config = dict(
    num_hidden_layers=9,
    hidden_size=192,
    num_attention_heads=6,
    num_key_value_heads=2,
    head_dim=32,
    intermediate_size=768,
    vocab_size=8192,
    hidden_act='geglu',
    norm='layernorm',
    norm_place='pre',
    norm_eps=1e-05,
    positions='learned',
    qk_norm=False,
    attn_scale=0.177,
    bias='all',
    tie_word_embeddings=True,
    parallel_block=False,
    init='normal',
    init_std_qkv=0.0276,
    init_std_o=0.00652,
    init_std_up=0.0276,
    init_std_down=0.00652,
    optimizer='soap_variant',
    learning_rate=0.00798,
    beta1=0.95,
    beta2=0.95,
    weight_decay=0.018,
    lr_head=0.0108,
    max_grad_norm=1.0,
    warmup_steps=200,
    schedule='wsd',
    decay_fraction=0.914,
    decay_shape='linear',
    final_lr_fraction=0.05,
    batch_tokens=131072,
    max_seq_len=1024,
    doc_mask=False,
    train_tokens=458800000,
    max_steps=3501,
    dataset='wikipedia_en',
)
Each number is 500 + 25 x the weight over its row's rms, rounded and kept within 0 to 999. Layers, rows and columns count from 0. Numbers have three digits each. The size before them is the row's rms in percent of the matrix's.

# layer 5 MLP up, 768x192, rms 0.232, rows 340-364, columns 0-191
101:521549501496523459465514449493469520487489520516505463492502521539487486565494510488443527503492504514516520488481503463463513534530503515522487499472469550490474555489544516497505461504461511507506481513484437483546492526498543536459518492494496503520492463499485529503561506522506509498467515490514488476510496484521511540499511468445462489483505505518491491529508470467522522496540504538510469483516536487495510486495505467536462514541515461472527513473471513493525526488487487529512484470512463484484496564524520527487490534474480513533490504522538475486461534483497522477
093:513486571508511486473521491555463517551490543504511527478502511545498502489501506472527532475469493463507490470552492519546513466512481528469510526455455481482495484458496513492526467511521494514524503487511475485485486504496504512459476542525442514513457505517439486497515529499517519469529502524534529475501506482462494528510502479522493499533459491500469484505474487501523550478518482489496503519515482488516525494490505480533537492499503479507506479539556508465485483549484463532521527508543544500522534485509446470516509491508452500482505480469509501500440513498493477521
094:523478483522437490518496513479455512532471502467510503498497512530492473478503533524541454510545521467490516491540512474520520507502512503541505542489468535487449499505470488522480450499490492476514522491507499523496485530509498489492521499519482480526488526457483496540515516467517531521481499515507491521510492509558512471500501470488492507568555510519447512475521454546499504487483469530480523507527483513496531509499511473448516492484494453493529513494485476519473518490537524493498525511505467511527531534523520463515481516554527478514502537560545467525481525479520502448
103:503502536522468502499479532501529500494427477550457501489502533506530519487495519516460484516511473497452510518471494509510524514499457495476509521487477500515481484454550525491518459475528545461469487491478549517546487457529485483453494526496464482510495529554522502482528525524508490530459500485513500530501508520487471520495457526500517517495498478512502561472497468527494488506531477512469475485494518499503498518515559503513534520485466526538493513471471480549497493541495498512511506512485458457461526501510532489511530528488484486511434504490492467511474450505504512528
098:479527503514491476495525495519507492482466577531471557503484488530508484548549472470509514498531544487491469481513537484523482492462488513542516471485491503530517521540483497522496485504524467487511441527517503513507542548503536518513489504479505506491523476523478502501513521477482563485504538503554498509455500508522506455502477522505499474488473460491515503535491476490505495495458485477530508514484503465511486513486492548480487495480536453530525464513493509457493533494522491484536505497487476505493516540498455480502505474526494538520515482482528512423547509530547501527
084:509519467523471493453439515470491492461515494477505510505505529513505493474530485510507510557520505547529453487480501510538478508520521493477461480487495478457502476498461452500526480517534477541504502492488511514490504497551516464454495499521516480553489473478500527532548518470515466486508491512513512520480483471465496514489484521523514496546462498506503507487507523471490524509494519517500478510505482499535533481510458510504502532526467501470469456491487529492461550511487479521518468474483485469517449510525474522509506461506477473543476496467483532488434492518512558444
119:513501509435507478471503493471495496493520493504505496541486506509513503536503529503537468485547535480529530511493477531478521489488472563500490564471552535484504503521517537483486495491491490519489504527537469521502523481514507514485452532527476496496563510495489482516454451482489475412524499495443483497544498453488487522495481478510459494488501539497501513496491491542501501537490501500470486509534463477507512491505535488488523506507485537475542451510474520491522507543495534480466502505492517510534530470488493520525480527485490462464519505547495468484507465507476485534
082:484505448489467480508516494507500493513475503524526472465487529484528477468520473474473494461505505491512496489476483494469485512518541491559491476536480502477495472507503463476527528490474486489566442495508462494489512516561512510463464501453471514511483547509502492532485483509533482465498532472478479516531480506503526544503479559484529501521481465507486506510483508465499540474479478527509538464509488522501512523437545512489489501491458526470499491490524517517481534500497489478517513533533535540494488448488501471472495528505534448502492527475483481545538503488502511543
102:519519504481538457478510464496500510476507475527493440521506488518507526483511526508507484505546432501441533541529466461518445536525522519457476503504480534492479489489517538458508512503527501524472452493472523500516443474495503459476485511514462494501497543478521493565527507554502444484515535504490515500509480440544509540499520464501520508500496542511468500489490489467521532527501537501492520518497473489516504472509510554534479504501504539493506514497476492504497518470515485513524511541505504500527495522488486527495506529468503521494484464454499500476487477483492501459
108:539520497551505490548496518486519537523501485521503479493499492526555495510473501509491483521498504508455466537546491514509491527517492472454503564476491502508491472489514474503516489492497481510534478531432509506485563488511548479499486447509511521472536522481532519505532507502516448520510510515526493511497494533547532494494479524506476537511475490559499498472482508523535499504506522472515502524487550476519513493471475504509485474448536507501509534516489502457492505486494513489466492501516535534487508505494496463523498440475491524513472492562524523511527456453529525455
104:505545521471433517472506473445505493496503484490498507530524496485529540539492526511494470512489485485524531530465505509475506472457480494479495494480474471532495434491492517516521510502503484457492504461531550539503514489514514534533481485530535509456532466486470476475522490480470533504520504505479510524481526510500466501521500458494461468469554496492472498530550514483494506474473507549483530521522460515532516486512485552477495479489502485478501500540459470490518484511511527504499500463550510486514453513438523503485513533531504505468489501540499484509534480505477476537
098:472486494544508460484486526466528521521505501531523504486507530515480498460468524516519511507488516487525470487495503501493491502498487498491490515496555513511537545449537494547516497509458505532493534483530472505518488492536533499481479521477508507487518495517500516433495508508442538503522527499496510501485519460492550466480527483495508516511511453511505473519468525581503526473491503501545436477493531484522513476458538468472482495519477491552526476468496514518474471517512485485516487514462503515511486475481519496476478477467514472562503505485479560459510483531515482467
085:459495489502469507525527526499522511464452487570507509525471487513451483515538503502530502482494486494495517486481489504510508521490480521488456510505529472518492490499511502489534543509487528516486507431498481555516474533535564528508446481522501500538511509492474512522499506516499488478474532484514544530453508471489507536502502511514487522520491521511511463466497509492492529491489488494520470481488500449478501516483488472523504517495491459567501537468492518478545459464472438479501544515507503494561511524532502528484488512482504496454530495496442483467489479517495457489
095:520480475503481489501488510508494483494485523517507529466465511481511529436490500486546508486475515501460522485496553480503505505475454533429531522500484508527490491494530535499514539495494451492498472526476495476541504489489495480487481493526510492548521499514514495545523524526506473522499512471482503464484522491467482512474480495513527512526485490532454514483527485528520480510535484512535522466496467505499464510503512493498539522529501514513463499500496442495496505473509510529471501499515515541498579515540504528493476544533468504563466543478490512505468536532539427499
098:515506504537494515502463533467535517502504509485525524472512488463478449537504531502499472520465506472513520523491491512515534436533537536514486483549483517480520474517469475493521495487503500477457463470519548502517495499491546486477488578542511509547508517493500446474463509499524526490481500469513549464475527512482461496526483537514484506477522518487494528530538481508516504486540484462512458500491486529499486478522493513494505458518497528517492509517481540473496538492466504472524487492501535481515553550497480517487518529518526490524476466512458476456497513515508541514
115:533555475536470487477467491476461499520503502518488463488478496515480516496522443481504543528495503496489512550457450513515501473489500444537487525482482486483508515504498528494469490455494524533494527519494490451511517507533495457500517524500515495481451530510505497489496525495478458548530506508548477483519513525453529477519497496531498480476521489479503530455512526515529511499515532528462500500518551496499510532498511512522466516458497478530496505542487537523505523497509527502462491521530518537518502452465511494441510512485457515526506469536482450459539502503485511466
097:509535450529541490517479485488541478505477469492515501481443531481473509516531469495510499531471466475502474480523469468527476490506529537491496537553513484469542493519522530502502529432488504493527488540489502542554500521518544482502537501528498513508506506488523526540481549516477488494479468511485574482458502481501516516517483550464491513487455536482521522491492490536444483547484493502512507497514535477480506508497517499506475535482551500579506501479511499519528512502492491524508512508513517489515509488496516455506477463518476467498475475495500471483505482487480516476
091:500549490492511477504517534449483531452495519476527513485483518565473487444508542489458499531447475536494469482492514505513484518519516503482467507518506464556519472494530518472483481509516502510463516552532464482499525487516474455521543534524518466519500493489507480499462503531490486516539477508500505501523522467480533475537518486469516483526471498535514485500468514532493476493542503494498502474538516444499497513520548488499503500480517530472524530477459502477501428534485479504497456528507497486475496478528443513504488463488507495526460524518512490492501509503531481518
117:507466471553487533536495466485504509454504513493508519493517515503478486455489502492509494479542562467538473455569507515485525518480499492506487525484504506468481476495537502500492497516507481487566523486477474477491497529490522499466517501506521501485546512509535476481530473471525473527483505503467499496527542506463548538451491495481507510527530516482452537539487536502467479486528476530484502525553503488453489506451503497457536451522511537527547526494486498501476508498465524480494504511528521501492528478484499518530501468463530470479521506474549504497508471507501476497
104:499519477547476513468532508503513483562498476529512541501544501488529511483537493497482493530448435508516530560560518487520516538505515457485509530479507484557521531469492526513516525520547453518512474466479531485509511496507506500468541515489474468464511498513485526511519492521536521509496476485523497482484485514524492480512471468526481511455533460484511497526464477521509492498501514499516458499455407510492504513460468486515498510527527509490517478494499495489513502491547506520499502473568536521511511503526508480517490464470516510519494524504529515492472513524489495497
090:503552506499484490483537535523526509519495542536479534537521493491456470511502476474469516477522515503526545465487500512477514449503541539511441462509500524478523473506537526516540473500508455486476491486522507458473502513517498504482479509522474505516482487553509501527463545501503535500495448467517473508476439545485521483497466505495505491490498521472544476492502512521530483545511460487531487459525454507524492480507536516499469526497493544510495491491497501468522492492523483519462513485490544472467498523519503515519526477508554500471510454473503492477524473452498511475
100:544482511554463536529545546465497507505508530505519461488470497451470526465492511510518482497509552513507511497478524501531497486501514534510469468496497506527475463468461495495496529466498487538521500526500527510495526480508457484496462471485516509532470501478501537504545507467506498480538515511521490497472488509499529503507502481511491524508446498486496500539524460539523468473514545490560527499459500483513509502501490481496482512505503502503487500433502501497536567560495504482489472463509534534494484451530508486470492465478453540495512473499505456478524529526467498520
106:498513550449511466519481494531496479516493491470475530483477501519461514503500472508524511514524495486479514474501499533513464504572526514464462493493509503484501489464469533530545548491506487542475464523490484516486474495491548505511504474491504532460517512485490499496530526514490495487494549468511520501501522513510521515512491525570472486507490532490524502484486479498503501523481476511478491500485485533481481497460525443556504477508477467455533536454469434533513506487470501534482497515471515526471479492505435513475540515476513557508464505547516484512505470512473525504
099:510476510509442504505508521489502496492534485561471478508519486506476496481500523510493497524518520449557494540510480510516465514508469513513498458448511559506481496526556501511502502543493480465446500485550512483508485482509525527501488464517471534450469499502523509496499528479507475503449488530518471516511456520513528478483439520452494518510510490458490557486518489481456525493496525560494503489505511498523526473479515482526520518537496464494493530519528497530470467490491498528521504485515515506465475501491516525486483517501525504511497448552493492506494558477472499540
101:493482479521522454479510474520492503477540541521505532476461472507513497521517516519516529511517479523483517461516493448508481498502491567492479535516531532556481504490488524504508558477477522502540500530467511465490522513511506493525524546469510544512510502554542523477480493449445509489499534550489503511449449503482452527489502507512475483511503489477493469535471480489494517499467521506489520468510449506519512476532452512465542517484501452528515508487502494514482494479478535527491476495531544496491476521453465493537530491493509513499508479489512519509490521514453513491
# layer 5 MLP down (transposed), 768x192, rms 0.214, rows 340-363, columns 0-191
113:482504527455487508518466514499557497491514480459480512502551493457503539493472450469484473504505489498475535522547451481456524491486494510481527489519522527481479522452466487484493433520429490501456532480488480534536509469511454528488543493502531475526480492524534452507495493464529498482536505526520497464487523509485527548504482495507502478499477509492465505486508487507480504556521488476491480503529552491530542513515502517565536502495488524495507522511504534460500500481551512481530510497554496516476480488523511529506503486473497502511474503516506482475491501504529492489
055:518501446464472471549513541501499498526495500541499512481513527504492455502470505473560531484501463495472506508456497464482507524461515525487537464508519493496459502506473520488553440511516416481475487496548499465499486476474524512467493492481504515465498517480434525457507505519475502507496528522507480436516531489475526487468500533493516508485502519499504480513517488532502503524498489508474465522498492478456491516492518522469525504527500471500454466500508486511531455521513474497505526494525530523524484496528478502470523523492536517519491456494549519481548470488483499504
096:471485539470503556471506502528483499507510480542492507498520499478495492483482543470481526478465458503439512482485509504484531471462467495490492471463467499506546504517519558513459517491501548510503505502530489520516496506486506551494513509502516494481486464540486484470489485532503515503518553463509510513479529479473521513474510537446544551496504501509550502512503506504449513497481557504516511461524492473495527497477459490497500513460488475533500471517518491550474515469467482512504435483491502513469495495505504492533541524456499480524527482474552487492512524530470469518
107:519480506546551488466525484530531516527483510519481493527448507522529521478502471502568551481515508506501474511472486554467501539535465452481533524482491536451514504485537477531507505486506465474539493493493497488496501514542494489441490491528459514480507534443476480486537467523521470500524546502515518535496503503517477463531512484460494518499524497459523532497480490518499525495534486478523493538517454490511519484461458497523489500477486530512485563504494491488510531486512522514490529504458499509455512517465478510476480484530530512502531516487485523498483512525503537500
098:501525495521498506493453500458509475496493463504521501509513470503475495536510491475517481458531542566513489498501498476502489519519500491517512515542505485505519482487522505479462534530491480484481489472569519495502518471461481441484511519471482475494482477479531476487508517453458524536517455494494480438495502472485473477465462507494509468503493505530502506524499529525514458489521492500548512461497494487480507447540465530518513530539499529546470491499505526487453451512525520538484486460472436499539477476508523494502477480506485479492494494526460454495480507515487486542
097:500511524481471540513486493519476494481497546536541496501473510513511498522480507475499465494489522495454520473481509496515499503481452519532510473507493522505474529501537500493551484521511490521455470475500496442475481484533510496453544505504502483510494477521486511522526491489533492483498501494524504537472513530467470504471508483534532464468473524534495499489525514468455515513505469472517539507502461540498557486464483473546471494517492477502504504490486556533490491521474559474508472462477526519504484503542484514473482441445457522490513479494502509482484460531533545451
110:504462540496518531484465496503557509499466488478522495480535519479533516551525486524490508523482516480520551496506504474504508490502534473516495508531524528562512474465548478516552503511507455498491476426510459481494502523494502459512468480416485513528521520487522506519521540513477467524548507440514491482530489488505488484509524516491496540515524526483492489506501532468495518510486521486534516486478512511485515515509488563486527485475509490521505495508478477472500461492480542449472486493486502502509534514479527533484546467526545510506533492504468513478476487511528497523
091:460512520481498505500517488548500495507508494503460497514448551520504515488507452484506510497498511490544483500517490510496489498469508503515514550523491548489547487515508502481542480493485476504515505530492545485520507521515492491534479537488525506521544485527516436481517546491569467495472536501455500527475479465548507535478518492460489486499469472545496489501474496531480527479484502525501426530477484489507509508466509514501460487479489526500511483515500506463489510490476490472511574508491504497510485458500494498495579527483501488513527521490542553493465457479480487511
106:561473457502498486481483488489488488514487486508492500477500465464506486486520507491495488526497483509550509510519466497482444515519510496477503554573515535524505488514461485540508468540516470485508506465501523485502495517521497473475475527532494497450520561495499517479530499470516500506502488463519477486445506497520505471490484491528523503451492497477488557470495523490510507545532515512567507479512472496488488513483475448506488456517486498528508479542515490497487482478480488505467526525506511486480507499452541489515559546483501514527572477498469499495451486480469523485
107:515517495473521559449480517500491514463498496482532531476488458520507541488523519480468468512473532536484505474507472438516497522497503441488489477527500465485509517471489540472521520489510452544506519472507477537507477495479483520443488470510482496536499471503525513547515509464497505502465492469479528530501516492506468502447530518471526509476479499462474502471487530488522478454508494479541526510456492482512515459508544509521484486510511506483508505451490532465515453469509486510483489509537483481466472491501538493511479476536530495507554492497457497488498494442502483536
100:545519504520512509509491512531510460532462536477492495507529528497526527494530511500518482456543444477462458519494495530566440496481462501498476484476499523489489558450505473481448544463492489475522498501503471538499512492494532524511495487481489483467481478509516499516482490464485488440466495521504479497491527486507481512518489485519506522512508498509545466490476506494478509517479501483480472525495478493479498479466521429525487508482485478511482513463546520502482525492438500517478488471517520530505515510494476496477532485490487451515517481504517499411533528529480506507
094:487498502503563514514498517498520534451517497541457524482509521460445504529480508540467503487486526463514518484511491460505511505513491458514498468542469469516497513493518525553488520487513482505497550522523466478472463495455528514496501516536511508468476536535506506502484489510505506515510518455502512527459509521516470506486491509484476541514494509502507523499489469497469432514471513519498498471514525479503476500511529494510493493539497472496539422491519538508495441497506516487479490522515481481404501515500539504519492526529545538500516479495482497468481529465496522469
100:475496506468484474485508498495501503525524456503493544517560526496509514488511489511543505505489510504474471500502514508523531482511478487495503477441492489521457478545525511529455444534496529471499496461512500509511521459478474495478441487494511520457495499505469485506509502521454487446452471510491558481524485537493495501500487504540493482465507522494488503499536544507490530505496495473500498515536500512520510486530494519478486490521512566448504551493509496511473528480556516486514448507474525526479550522480513531481478507458469480518547465496530481501529492535492462470
110:534517483564567541501479468498497477479501484471489493496540470561495487512498513518521479497495467499486494499542473502490501464496507516492490499550511486529516549498507499502522524518486481480518502511506523461452471504550532475459480511512471547450508486503532480477510481503478461489489496503511507487548457511517495445511519509499490485521468491494504499504501508488501460550528472527501472523477469508480503477542471531490516485492447534538493452495510497516479495481488499493519503454488503513490512488523552515482502480552479449481487486430533458510535480466488480494
106:503517524504493496489487522493468530488483494515521499488504508491487495511511499541522530486530518519480488526458496515465467504500468506519517504466532496492527466496512509557515487487546486510497510451508475467513490482504517479516483510543482481510508494455511502473434500486482484477466515539555529528530482493520497513444514482530541490561492503521501513536431501489528480488492519519450523494519497463471522531483516545493479487512505475489470547499521534469497447497489524467515506494449513454485508495514550506475498466535455519536499524472495528533488513557544524490
114:543489517509493483524498480476561487521491489474534445489511513533486478493535480505509474507493478491490475522491498512486519447482514502535471476480508482458523525504497515513530449527540505544465473474484496514460470491534483459519520551477480481477527518549518496444484450551489508501487517498508512506494504515481544481500537489504487498530513529493516500487516471523517536474506512490524518501484452524539461491458536463479510558499495481484503523527484501571513517500537521493524492465448506529532493479496499434521501473531481481518480498529481507489510499488521475524
101:532481487521439445494473488502493476468514491443548522508510506498489494521510551471454512502506473477502488486497500478504495515484476532498481502493508468506498492513490464460490509518533445506497513544498514460470464478488472503577489499488467460505525517513480507447526496519522536514530467484478476521537479502528527550500449467528504512548505491478491477514461525524518508493452508490536508497479515520485510475468526475509555525509512487504493497475492542453476506508500504480542540477495496467498500474529523540469500502488504508510559508553483524497500477504481526500
101:515501517485487531519491512500475485489489496497478465506481498561470515518526492468493506540501526518495530535515497521527526488447543490527496518538512452487494527473547474553501510460501500497493443485476460548518545498455500512510483458515510502478485480530494458526506507488478520535514457487495510519499545484501524512509520473489466502497485514493525503516489500567503501478491459503464454522471488518474512540480543557477514457525502539544520499481516458550509491501503507527528445488489497503486491518524563490540468499504484475502488471512491513506528506473501476480
128:510530502524476486477494449518513476481505506498473512530501481465459512516500517507499489488547523530482523497517491487470488545543513497483477493542501504498506449529505497480484476514539467514489533456474444483431500483474541443483477481519495553530525536499482497506489540521508501481532485467509467485512542525495489483495513506513466484499476509515521569488492496513510471452469465499496498471520487518493491549537499509487488470511473538468546536490475486521482457496479533482521542537458515496499516515448517503494535482477505450528500507487506498496505491511507529445
103:470485499488488506505505482489519487510481492463513494490453486446502523521499510517505520494553517516489498470503512528487513520543523531491509506493489498480496491512509491504477497463517458486502492447494490482538518507491535487491460518530487508499479541479503517491481504486493488440493517545483566478483510484548551496477471498463492550561527507507531506498539469474489512488506501530532510523471552496509506467505534553545475444495472482459520477499473495491518492489518504516532547484484514536484512445452462469523502519545531494517492528463464463489544496476481496486
067:479489465470492522446476517495511428497512485485515482474464474476494499485473472532515529490493492508492537498481514535502528460476536487526484468498473471462475507547489518526542485506495464516510512555481511499523515509488482509492489497514507517506481521536504513493520461524494483497526542463524495496503444492462496499496520513518478548486530559541494507533485513567527467444453503517506512519492519528486463483508465499491485485519448476503490467507502539510483462536481472483556538527477527525502482487514496496472447508477482542488490495526507546485499483497479516508
118:524478473471515509491490516468468477481482501501539507490512456487451464530478516489546498552517500528475516549502517501481526511464493472495536500484479483525489522517499503544527558471525493460521485455499512496526524451476520438484523523511497469514502494509462517507486548510437512529521489513506483482515494502499490463514464462482510522457481522472505522494486469502472465501490498498527478484499487506483518509502458507505512503519478518457510519512503531533414489495495516537468516502515497468541469542493483475511506522516525474481514418507480492517500524465518470489
108:519489553480468492528518524476501468535548493473514491508500554505502555518516474541489489484510544521493510442467512480495526512538500492517485487517548467477526468446501517523492545433509471523475490453488479502470494503460497518508543473526492509483486477505488513475515501468520479519476553491541476547507509477520517511476545482520495495539526518446502534471472484493493502453489501444496532511507500513504521480519486481521525529479504503512496546454473510481504498517460500523507495508497475509495497506490447479509513501538535523515473483507478521458541490465503499503
110:470502488558503502541497443494540512456505488490511503498494527513505507469495501465445492534498501486526517495508485482478477507477508474511491531493451506493498487503499504508502469524522496488512479491535527499530488505548510553485523496525493543524525496474542537448527544549492543517492505505462513505544555472494445506491493529508532498466500524505514529496485462514524566495508523484522527519473475528519487498534526484488473487472514487488510490476495494510501469523545561499525536491525517526502469492497518471509506509558515567516501505484527473505562498477469486501
# layer 5 MLP gate, 768x192, rms 0.219, rows 341-364, columns 0-191
083:506452511513442501509524507490496560502500505491485500524494474479504535490457424528500505487470531506548511473523518494495509530555489538493464486502483498522519532463533554529469512517536503497510476480456490513480508498462532467470494504493529468510513525494512483514499517520501518508516455497475518518460500536439477533502476543439507524491467476544515498491488507503477430506459506516496472439497513517513500537513487480515531498502515489521440478486510489471484486502510524510489482515490528467527485462485493501474527538525512476483496488506478442489500518496499492484
097:492494518490485529505478525528499476493543503513547455489515536482533546469518510529513474522508509518479516473481474495498489557522526460472472500508499465541508531441496506460529503515488530486480486506497477516511476488502524502491495476518505496541526498505489526469457483482486524507501521492570483529512492473474475526478521480507498518515509533498529549457490494492470481500515513554487465498522529519526523514470493519531481540521502476490524479476509495495516463504501490450503497509466504500474513558449448494523506463478503525565490546487508439524520546477487536509
105:501471500492502519509489481515515505498494454469515523513534504502511498462485520464472479508501517479496505448480494493518473493519448511486484503507539524491452528500518520527508517469523506530503481500493497577478461468485501462520493509466530516516502499507493482440459483445519530495508525493507503500544480519437458497493504508458517506555498509530541499511510483515538461525494481509510474516498526542483510532505470495465493481519461553516513549478514530509522534571487514519507469503464498502490496555479443497500504503500499519469475490521500523521474516438466482488
098:487489489460531522489481490446512505485506527499482481508516492507523502483506471498514478509479520494536533485496492474482503535454494482537502513502512519460472499527476528491487488472476502510526518488521486547445452547478487496481432550508523462486512483486471494460506446503505511522476456522472532514518493488537486488478513465489438500523529448455518531494518521472469468505489516485487532498471525479498543520496511462471537457462524555480513450485489475515495509481496520511464522543511497513493531515504464511513474526496467518548515530517477541510500534485489512517
092:510452482447525447500536438510517512501529470505467499474529471492490530545479501516518474489507521464509452492542490505482492486441527505489503471494510516531471480544492486501518510512479475503497507508523503521491483540465507495561500472538527542530502489540474511483513479521524481497498561503526508490512509519484501454495472540472459486469507513509487510482477478499507507481473505494487509479522531490467465493505502486481534482491531536503541499485526481500485464473522482502538541507499510528527544480471493442502476509554497444505496483533512492525534468545476480528
108:509480498514506523516523490505489478446478516441476548526498467520517522488545445494532495472497469509507503530531517485529525500485488501532506475512496500516483452489500477461486560499470518510477513522487466503474521476544537503497519478514479512533471484491472510516499523502513482464463478510530539485480511534468530540479470464511507503514519495555493490478496511499506490486559510508453507493466534469486520496531507495455523480485522513479487504491470505481530474530494490492495533490569483503506529500587503507512493494472498503442546507471526522467505462511471473477
092:529493518481530474497475519467472493472458471489450546493464511519545484497525534477487494509460480515460525492534520520483501544512502496483494536513499511516531503491490510550522497489484512579517488484517515466458551508483506530544471473524502507496512513480502502489462493485530498442518440499504469503483485522551521486523555495525483494487534481543493541480518553487512521487519473562503541463510543489461511513474488511464499521462485499504513483508514482530509538524541463494523477494513532487534504511477490512520514516519476451489518476503480489516518503493503512487
105:539481543500502490481516520516479499465503512531464487515507503537477516457487455465480532495507478484550510515481482538542496503544506528547490497505498480496489547491523478458476537478508533516500474519504499521526493494476513466526450509505473432461476476505460504470500476548482519509497490517482482531540499441542544502482508534545498456487503489507502480476475476455476526495524467540496508536480496519560509508473466504516504500499498478498480488523506527514468483453484529495535498516506509533505542494530452506495464511529471542502531501472470503466492516497493484503
117:463472504523540491499477488517462507470462501490500517485467487497486491504500517468484530539509519476498538500496514532505487508497520554524506520488479519459502450505493474522490540467523509468515451513516436510470490507480570461484501469482502501453498492523496477512479511440499501520532519494525488511493532538521492502511451501543500475464528528499506487492488462484474515507554484520523488509536500496495495553546473449503510469500547553468488504480480526483493488550492519515523475470485493539502512503493493452515489505487479469481526493465469532440522506499488497468
111:460468505575452522496480450501485510512481499496494481487495475510478477472528494505499452538488477493498469480490482501493509464509503488481510483495534491470511545495529495514430484471509521487511454503466459493485552479518511505481511485506478499505520498510490513485500524479476496520523512502452448498544489515482501461513548510520514495488444580480517505521497524535494478490485455489551482528463508543503531494469505475514522508496513501490532481470524462557472503496504531496470526497548518516546509496526532479502470527498482504559494494498498501457478477510531511486
106:478502537477546455497516492480507469465535502500491500505499544504508473485495502500507506476521513467531494466467493496520504523457450484532506520499487524474505539492502469555530481480548532496514501439493500463527538500553459498471494553496497434480525475498532494495468518518450513534508508509503528498471465520491483505546523502499500497511513488523496509527487430504501494534463514491545553464492501486489471484478515499526506501478442515499474485535487466523520477537497450494540508478505491531460485503495526489484495515512510487458515518448494488492517521530482531493
081:506546522470543474483507492511491502528547506502509473502507491498464502510480503522483547496495486507498543546496479442491490480503470491519486498488433492505507518513482482511497449503479512510502538482531481520498489496495471457513469518518464559523481470528484517484500479498464510477482469548497442470491475482563519475526525466490538495497479522476474526496514502539509512502518490512478520535491454548528451491509485495520509481532508555469514496526484508476496566506508465530509501517526498512470504453510481466520504503540500538480491539528516521462502510548488460505
105:476530476512452506524521503495535492456476546471483528499494533505475509520508477507507503538506492478530499477508516495474513519532553523484498501488549475441480458494492513470479530477507554493495527497543474453487530527534527480495497512472513524489507477496492496516482488464507487559489520515508509508499461492453520497463477496512488488551494512469512466496505522516500467572494507491532514534495510529497506477473529487528515493503450480437516523536534522540445511484484501502490477465528511497512511484457439467530482500494462504515522492523543512535527492476508495492
107:522495505462494476492494504523469487496555557489479514547467546544504533468434483517517491501497485545476493510513509504517453501465474459517563490502496538509546498499481482539522500523498491506508531544477460510527500462526470480531533527479465487490508485493463555552538476469473473487532498513497511507503470484500530508493482473464459527523491443516528504492497505479496522478488484481504496474566486517521490506490490481528489560513496503479529478513497487479490508539494487520534518558511524511489440487522493525499481503508484514475487516498488471469521491503498518491
114:466488515516459491498490523543536499510500524497450489547467487536526500495448487489495469489518534489458434496503494513538493468514553483512497527477523506449537523480520484568515516515492516518506499514510542508501479495508466452469492522498471533479473491454472521471489493492504513544509513494449486533433501504491525483517528483503490506459527489508495503464455481510508475513489482503505463497514513456485471487485539458536482492497515537508545516531490477487476557522472511510512486547547511501502508502488481511474530513473503489467486550471491471512503521499503482511
086:507507545491453473502489517501494527500504525503504479529518508513493530475507503478515507505492480532476472537489524531484516469502508480534470507469485484490482517462543523523510466515503502535477498485514490471498492542508478506456462468553513517509458504526479484460502504473571481489511501501496491446488540511494501527494499511489525518474501531501461487480506503467521598440532556492516504466499522515527467507535504507493511526524511526503497453491478545524480503470493527523493506491519518472467475474541453514478533506506490511535503511472518521489488534539458536452
095:487474521486516515487489489507475496506475491532468525470479502492493505509500465505535528516469452462484488481478407497556479491495496529505514486507501524516466544541514460499521478528507472504509546519507530489524501501530501498477499521547493555518521474540473530462508526481491486481503502456514421496518453487528521444516496535501530464506502531508499511493520480490459534526483540521498528536479513498523509526517516470479478541499509442515447494529505485488500479476473517503490530527519544484487516498500474503493507477493524540510501549476470503508493507465518512484
116:486512525496467496535513507492523542486454479464454513536545516480493493505496482522476474477496452490462536482472485490518553506500507455456465473484498512460488458491490513497504534493496531520467483504497501508474481475481473475515510496518495480502483515515445552507527424519459498510484494500493469478514466541504493498505487508546533493513532497470507475485474486506506488472502468525514513487462462471511495490496553532523512460486504530537506512550485480480504510464500518518545520496500532556521505488528486487501499483471495484509504541490496554532526464462507517565
106:539482503458521509529454554474503497489484482554531500520502509478506524497474447459416491499502519485482489452485518513531519475501472478507490518503517495538473522466526482505512507518494525512538462522509499504455509511522501522493503533485485440479504535502520510466545501520502532488496546462497540508510521512492478513520518475481485475492516527521476506465473515524495492522485517519540472498528441474500498529497513484492491504515491482475511488510507527539518525495507540475485503468507519512500506547515580546506534548485487505506481475475547524491462545523474476487
077:497496516516496493523536474546549521531485494484487509488515525483527491469491548499503467472506497516461493496490473469493502456534501504493496496478479521491467538458496507434477517505511498486487502470518515514497521523482508512512518493470483511477510462515510495520459509564473481514472465494559456478507543502505475491526521479469544448475494466478502428518489463494488542527507463523450492529508520506497483539458498498474497477481512472487509512541504476497488474547558549513504514501504497470496513519476472500530450530516515486529515510449498477511474532513502456500
100:515506446504467480545491505467515507449512479520555486469526511526489523488500520458485541499508540492524478491485547521482483493504494524509497482491512497456516469501539485504439510464566509490514504545497490520529492475498516493501505531494521520454515521483508473495471477525491469491506557484518455458534508495476507498500460500516542473473479521475516512492537560509492461491502516503509482488497516513505564482530453498552540472538512527484493504518500477492484466497453489556503506530486502549472520463482479458498477487501493484494522495522471503527486470490477493509
123:502496481491531447510496519492512511515471505516509450528543470462556491492466514488474501520445482458508511508481523462526499488530456476475468493493431498475526507499526525507523498532440535451476539461485544534522522514507479514504544520508486499519522479509500500467457531514486491514507509502493539477468539495514540514530502517499509484512510514517497468535527481512511440535496493514515441523494527492479493463485509479538463474510526470506466486501504463494522471447491528491501518500489532490504499528521472507482456515485502514555467512528519497511518500462484490488
100:496477496506493462508495455471545495501536531519513482531496490501506507531489504531461506505536519495490513490524497471488499531534516526487540487486527478515476520510524508507494465440501454507517524566515485484483521478511507493535503455494497534468550472474542429519470482517508456483521503541492482494551530494475498520513480474534534480500519533523506488530480479480513514514502559495468476463492456476509514515465497540498499513518555528523519538496527502487550547467536496493506499508478474498489528542551477490518468475498498513465479525500531489504495495505485451502
094:493507465491507509496507484519477500557479501516504478514528485522549536512491482478473476520468506516487484553466509502520499505489537468493523483507470497474481533507482482531485486505543469536520488529497512528493519513517480512550517550471434490526518487493486511463475499490520457508559512495455513500487480514491497485507502544483508518490529508517517465512489523512534453487492504531463477497533490505498514534483496484486494525491511535462481467521468481491459452485482454470484497460477466482531543522489475488548468519500462492467506519492475492549494481573491521436